config.yaml
n_layer: 16
d_model: 96
n_head: 3
n_kv_head: 1
head_dim: 32
d_mlp: 384
vocab_size: 1024
activation: "silu"
norm: "rmsnorm"
norm_place: "pre"
norm_eps: 1e-05
positions: "rope"
rope_base: 10000.0
rope_fraction: 1.0
qk_norm: false
attn_scale: 0.177
bias: "none"
tie_embeddings: false
parallel_block: false
init: "trunc"
init_std_qkv: 0.0904
init_std_o: 0.016
init_std_up: 0.0904
init_std_down: 0.00799
optimizer: "soap_variant"
lr: 0.00788
lr_mult_qkv: 0.7
beta1: 0.95
beta2: 0.95
lr_head: 0.00768
grad_clip: 2.0
warmup_steps: 200
schedule: "wsd"
decay_fraction: 1.0
decay_shape: "sqrt"
final_lr_fraction: 0.1
batch_tokens: 16384
seq_len: 512
doc_mask: false
train_tokens: 102400000
steps: 6250
dataset: "wikipedia_en"
Each number is 50 + 12 x the weight over the matrix's rms, rounded and kept within 0 to 99. Layers, rows and columns count from 0.

# layer 12 MLP up, 384x96, rms 0.255, rows 339-355, columns 0-95
54 49 52 33 43 60 23 51 54 53 38 53 56 54 59 53 49 66 62 55 44 61 36 58 37 58 33 60 41 28 63 44 56 66 56 47 59 70 41 30 49 36 69 56 36 53 59 43 63 32 53 42 52 32 49 69 57 41 36 56 58 65 27 60 47 51 28 50 39 67 60 37 73 24 37 50 57 53 43 60 59 53 54 48 40 74 37 54 53 66 58 29 46 40 50 59
45 66 49 52 59 58 69 50 53 66 52 15 66 52 52 39 41 41 68 48 47 65 50 59 39 78 34 56 41 54 49 65 66 71 47 28 57 51 62 52 35 66 68 46 42 63 54 57 62 53 62 49 60 34 58 24 61 39 45 43 29 60 61 61 59 35 40 44 43 75 34 59 66 55 46 62 63 60 76 47 59 70 58 66 45 32 46 60 48 28 65 48 79 45 60 59
54 50 37 43 61 47 43 62 44 38 58 64 50 54 42 61 71 39 53 44 48 63 53 42 39 55 41 31 38 35 44 45 66 46 31 44 48 72 49 46 64 18 58 43 30 71 42 43 33 43 45 50 50 61 43 73 55 50 60 45 65 45 74 72 58 69 53 53 39 66 37 56 42 44 38 53 56 49 59 45 46 41 66 56 47 77 77 59 36 54 44 63 35 60 49 62
55 50 38 56 37 47 46 62 46 49 38 36 36 47 75 44 53 50 72 64 66 56 58 47 52 22 61 32 54 35 37 39 33 36 29 68 65 57 63 46 50 61 52 23 43 63 43 75 51 58 63 57 29 27 57 44 37 57 33 40 47 62 35 45 63 54 54 57 52 64 35 61 38 41 31 60 57 50 44 50 28 46 67 37 47 53 39 51 49 69 43 59 69 40 45 37
54 62 51 34 36 36 22 59 68 40 48 43 54 42 56 48 36 70 63 38 45 32 42 55 64 27 30 39 42 57 63 61 54 55 49 62 58 38 47 69 64 55 38 60 32 56 26 56 41 46 41 50 61 60 54 43 73 57 54 33 40 47 50 60 47 55 41 39 42 37 26 62 52 66 32 57 37 38 41 49 40 43 18 27 38 47 57 62 81 48 60 46 64 61 47 48
62 39 67 51 47 54 58 47 54 48 51 38 68 55 38 44 72 70 44 53 46 60 35 31 63 60 54 65 48 53 38 59 45 52 43 33 68 65 63 36 41 42 62 54 50 69 44 53 62 48 60 28 34 75 57 57 40 57 58 35 60 49 54 71 10 28 59 50 48 49 55 73 50 35 69 52 60 56 65 77 52 46 62 50 67 47 40 44 56 37 49 63 43 47 60 58
35 45 57 61 42 40 46 81 38 51 50 52 40 50 42 49 29 45 39 49 32 47 43 55 51 60 45 56 53 40 25 74 47 53 35 56 53 51 57 55 51 50 68 38 50 41 40 30 60 49 55 47 74 58 56 59 49 44 64 59 51 70 58 46 33 54 57 64 52 78 80 29 58 51 51 37 59 65 57 41 36 30 39 56 38 46 34 67 55 37 51 37 73 55 61 61
65 71 65 38 46 40 48 60 45 28 57 62 49 39 58 61 65 40 55 53 50 45 35 54 53 44 64 60 41 34 39 49 58 34 61 49 84 39 60 63 32 46 34 60 52 62 74 69 30 67 47 49 69 33 49 77 41 42 63 47 63 39 47 32 43 69 36 40 37 58 60 51 64 51 44 52 59 57 52 46 61 28 35 44 61 40 45 47 59 61 62 58 58 63 42 35
64 46 67 58 40 37 44 44 56 40 79 53 61 57 50 61 35 32 46 70 33 68 57 40 47 53 50 48 48 37 69 59 42 29 29 51 50 43 43 48 54 66 44 54 47 43 46 57 32 57 09 64 51 53 67 69 46 65 50 34 39 41 52 38 67 74 37 66 39 54 47 47 50 50 44 53 58 31 44 46 46 45 38 49 53 49 31 57 43 43 60 36 41 45 63 48
54 46 33 45 48 50 18 47 47 41 52 60 68 49 42 32 36 57 35 57 36 58 57 52 55 34 44 50 44 77 57 72 34 30 38 39 59 81 30 43 54 46 53 79 48 52 58 54 51 42 57 40 53 48 45 52 73 47 49 63 51 36 49 61 56 57 58 51 35 62 61 67 71 70 49 42 66 37 52 67 46 44 43 42 47 59 48 35 36 52 66 49 55 60 29 55
52 63 52 60 57 42 56 56 63 40 53 62 57 40 36 48 51 63 36 46 51 62 61 48 46 54 66 43 45 56 41 47 47 53 42 40 49 83 50 53 58 48 64 46 52 50 43 56 66 43 57 68 42 45 48 44 27 51 45 61 60 42 53 57 52 71 50 46 45 50 53 43 59 49 30 48 56 52 24 62 64 49 54 23 70 51 37 49 41 23 61 47 69 46 55 53
56 58 43 73 54 29 35 70 58 55 38 59 65 56 50 65 34 80 40 48 51 38 44 36 55 34 51 41 30 65 59 53 42 53 38 33 57 56 61 60 54 45 48 55 28 49 43 64 50 33 32 47 35 41 68 54 75 39 68 68 42 37 49 46 49 53 65 48 51 62 36 34 46 43 35 42 50 63 40 41 56 33 34 54 43 36 57 36 53 47 44 59 43 58 59 36
70 45 52 47 53 47 58 51 53 63 66 45 41 51 48 43 38 43 40 47 28 74 53 47 63 55 47 51 46 33 36 62 33 61 30 49 34 47 25 48 56 40 35 44 47 39 28 54 61 41 49 26 65 39 63 51 71 38 60 57 57 53 31 59 55 48 36 64 49 48 62 67 60 52 39 59 70 74 38 49 54 62 45 78 40 45 28 43 54 36 47 37 73 57 48 43
43 43 56 50 57 65 46 65 69 36 56 57 63 50 57 56 65 54 53 40 54 58 56 63 32 47 61 56 52 53 56 71 56 36 65 34 43 66 45 46 61 45 55 64 38 42 34 53 54 33 71 54 47 52 80 62 31 42 38 41 49 54 56 52 50 41 52 32 62 75 56 37 36 47 67 32 53 43 49 45 61 46 58 38 25 73 57 57 42 52 36 49 36 46 48 34
49 61 65 43 53 44 56 31 63 61 61 48 88 63 61 68 60 52 57 52 55 37 50 45 44 53 62 36 49 42 48 34 61 44 34 61 66 47 55 42 41 54 70 62 32 44 53 80 57 57 54 42 34 48 83 55 37 33 52 53 56 52 56 39 43 50 57 48 55 55 40 48 67 56 58 40 16 50 38 22 43 60 32 31 44 36 63 30 64 42 51 44 33 46 57 33
32 69 38 68 48 27 47 34 42 69 67 43 56 67 41 25 69 48 49 68 57 67 41 38 53 44 55 62 50 50 59 28 45 44 50 60 40 42 64 47 33 55 56 39 53 50 45 50 25 83 71 28 69 46 61 53 64 41 79 45 61 42 48 64 39 58 45 59 63 46 52 58 50 57 36 45 67 41 37 38 57 60 47 46 52 63 35 61 45 35 48 33 49 48 49 52
57 53 47 58 37 32 61 43 66 57 58 33 73 73 57 30 56 37 50 51 51 38 55 49 34 36 42 63 58 61 43 53 48 38 54 39 52 63 57 46 53 42 60 84 67 48 52 52 45 49 60 58 87 61 62 62 52 32 55 59 33 54 34 49 45 43 61 43 58 62 64 38 42 40 45 43 48 46 49 38 54 30 45 65 39 39 55 39 43 53 51 33 62 58 71 41
# layer 12 MLP down (transposed), 384x96, rms 0.234, rows 339-355, columns 0-95
31 73 44 56 59 54 60 45 38 40 57 36 53 45 31 60 58 33 54 62 58 49 51 39 69 44 35 45 58 44 46 51 55 54 48 49 35 47 63 58 60 56 34 54 43 51 63 42 57 53 53 42 46 43 66 46 36 53 51 52 41 53 47 42 46 35 72 52 51 26 40 68 25 68 54 40 62 50 37 31 54 60 38 50 60 34 62 38 61 52 65 64 35 61 46 29
60 28 56 41 37 56 40 22 63 53 46 48 52 57 67 82 71 37 40 49 62 46 35 57 43 43 62 49 67 61 48 45 64 61 59 68 81 48 64 67 35 54 58 46 27 57 57 47 53 50 71 44 44 28 48 83 55 52 49 41 59 49 41 64 65 58 43 40 48 54 43 11 46 47 52 27 56 60 41 65 69 41 60 48 46 47 54 61 39 42 39 62 54 48 51 61
56 52 48 61 18 62 50 49 47 65 55 39 45 42 58 63 67 66 38 45 56 39 49 61 61 50 58 39 45 51 47 71 46 44 62 62 33 38 49 49 45 58 34 37 56 39 53 52 56 56 41 57 32 48 37 26 52 49 52 53 46 52 48 38 52 28 52 51 57 47 57 50 43 45 54 47 40 58 44 40 63 53 16 71 50 65 38 45 46 51 66 35 43 53 44 37
42 56 36 99 67 59 64 59 58 68 49 33 41 44 29 39 51 62 43 45 50 37 32 41 28 63 50 47 60 53 39 58 64 53 61 61 51 41 50 46 56 36 61 52 73 46 49 30 56 56 31 52 38 71 57 54 62 69 55 53 43 71 37 73 50 31 64 38 37 37 50 54 45 58 71 56 49 55 57 44 60 49 50 42 47 42 63 44 39 48 60 46 51 49 52 62
49 61 62 64 22 69 50 36 77 46 38 62 45 70 67 60 66 83 35 59 52 58 53 58 46 50 53 42 56 53 47 20 42 78 60 35 43 36 45 42 49 52 52 30 48 56 34 68 37 65 37 55 62 31 58 71 40 53 50 33 62 09 49 48 41 37 37 54 43 25 45 74 65 53 59 55 44 33 46 30 57 59 52 29 52 67 46 48 24 54 60 64 63 42 51 54
44 64 49 48 51 28 33 45 52 48 51 58 48 55 26 56 60 38 35 52 55 59 59 77 35 60 53 35 47 33 39 65 51 37 63 54 51 46 60 42 58 69 67 47 44 52 49 29 51 43 38 49 73 37 57 53 67 42 46 58 66 53 55 54 67 58 42 43 39 65 41 50 65 61 69 25 20 67 59 30 47 46 48 58 46 48 79 58 67 55 48 59 46 56 44 45
22 48 36 41 46 43 58 34 67 36 50 57 48 74 51 63 49 20 57 41 51 56 39 29 43 49 42 59 59 50 52 37 33 51 43 42 46 41 62 44 43 49 61 47 56 59 34 30 31 50 41 51 52 45 52 52 49 29 48 65 40 48 48 48 43 28 45 59 47 69 35 51 51 50 58 36 51 46 53 54 48 48 68 54 58 56 46 64 45 75 44 56 40 47 53 47
51 61 43 51 74 53 72 41 59 39 40 54 43 40 37 43 31 23 54 48 55 51 39 49 61 48 33 40 49 75 50 36 36 37 47 42 48 59 59 58 65 60 57 53 24 53 50 35 51 40 48 37 64 57 49 43 46 77 39 71 59 44 50 54 48 50 58 49 44 59 60 51 13 32 46 41 43 68 61 36 62 53 46 60 61 41 64 64 43 54 53 51 35 60 53 44
62 61 47 42 39 51 41 38 57 54 42 53 53 45 35 61 64 42 47 41 49 43 46 71 68 56 40 32 68 56 54 43 64 57 56 49 49 41 60 49 59 48 45 45 43 66 51 51 31 54 48 63 49 55 43 53 69 41 45 53 65 51 62 56 62 26 46 33 56 39 66 32 45 34 59 26 42 58 61 58 20 28 63 80 52 34 39 52 32 45 57 61 45 60 57 11
56 45 53 37 45 40 60 59 39 58 43 25 60 50 68 68 29 55 45 38 46 38 60 49 51 60 66 38 51 57 45 32 54 57 51 52 33 46 59 55 40 59 43 57 63 49 75 59 55 39 60 53 52 70 48 38 60 48 32 49 51 32 59 43 48 49 41 41 58 44 45 61 63 47 48 60 61 31 34 35 38 48 66 56 59 47 33 60 50 42 57 54 42 56 46 61
67 46 43 72 67 52 42 54 60 46 49 54 59 64 56 70 35 37 54 53 47 47 52 43 43 60 33 37 35 44 44 31 41 51 48 54 43 52 51 52 43 38 62 58 49 42 36 43 48 46 45 25 51 45 53 48 66 51 47 53 41 49 63 51 45 58 53 60 55 40 45 49 42 73 46 47 45 47 38 38 50 52 47 62 46 57 44 28 59 45 68 54 49 75 56 51
81 44 46 61 49 58 55 54 48 63 37 51 43 50 38 55 54 42 39 45 47 47 62 48 47 47 42 35 52 42 58 36 53 55 66 63 39 45 43 18 59 42 42 44 41 41 33 53 51 72 62 50 39 45 24 47 47 56 48 45 38 52 40 32 26 19 32 54 54 44 50 64 55 38 64 38 48 40 61 57 52 62 46 34 41 82 53 66 41 50 63 46 76 56 41 54
29 46 47 53 47 45 57 42 50 48 39 60 48 46 50 43 54 55 48 40 59 62 44 59 53 45 58 19 58 45 37 42 68 49 65 75 61 44 56 51 40 55 55 47 53 61 65 59 48 63 57 53 76 60 46 66 50 61 47 38 57 58 48 47 41 29 75 44 43 57 56 47 53 24 69 53 24 41 68 31 54 42 43 48 61 32 76 71 54 53 72 66 44 52 51 32
33 50 60 46 56 37 74 42 63 50 53 43 26 52 41 63 51 49 70 44 71 50 64 58 43 58 65 56 49 47 25 45 34 67 45 54 58 48 48 44 59 51 35 50 50 61 58 49 43 48 51 51 38 54 26 55 56 46 52 36 40 44 30 39 38 47 55 51 35 31 33 52 49 62 52 57 51 43 86 55 54 43 54 57 57 57 69 67 49 49 61 38 75 52 48 73
34 51 34 42 54 42 63 46 54 37 54 48 48 34 37 55 44 48 43 53 63 40 53 34 27 55 61 68 40 28 44 37 48 38 32 63 39 50 25 33 41 56 48 43 69 40 47 19 66 53 45 74 45 27 45 68 69 60 42 52 53 49 51 44 31 58 64 31 62 58 39 45 35 49 49 59 41 48 45 59 61 28 56 59 45 55 56 66 67 46 37 40 52 66 38 55
31 51 61 47 33 57 53 30 16 61 55 60 43 46 62 52 60 55 81 54 52 50 36 74 23 55 73 58 38 59 44 48 60 53 60 55 49 56 57 73 43 41 50 39 58 51 52 57 55 21 71 52 40 50 39 26 47 60 44 60 57 45 29 46 43 47 50 62 49 61 66 63 58 69 54 44 49 64 53 47 37 32 34 42 44 60 44 53 67 56 61 51 60 72 58 46
58 28 69 56 44 44 39 59 61 54 57 34 35 50 60 77 50 53 75 37 36 47 52 24 54 39 65 46 47 59 59 34 70 43 51 55 54 40 39 58 46 43 46 35 54 68 27 37 33 54 47 42 41 60 48 62 66 68 54 27 70 55 48 42 35 61 51 57 43 33 43 63 49 54 41 53 53 65 59 59 57 39 44 63 42 49 71 67 37 60 49 60 65 59 59 55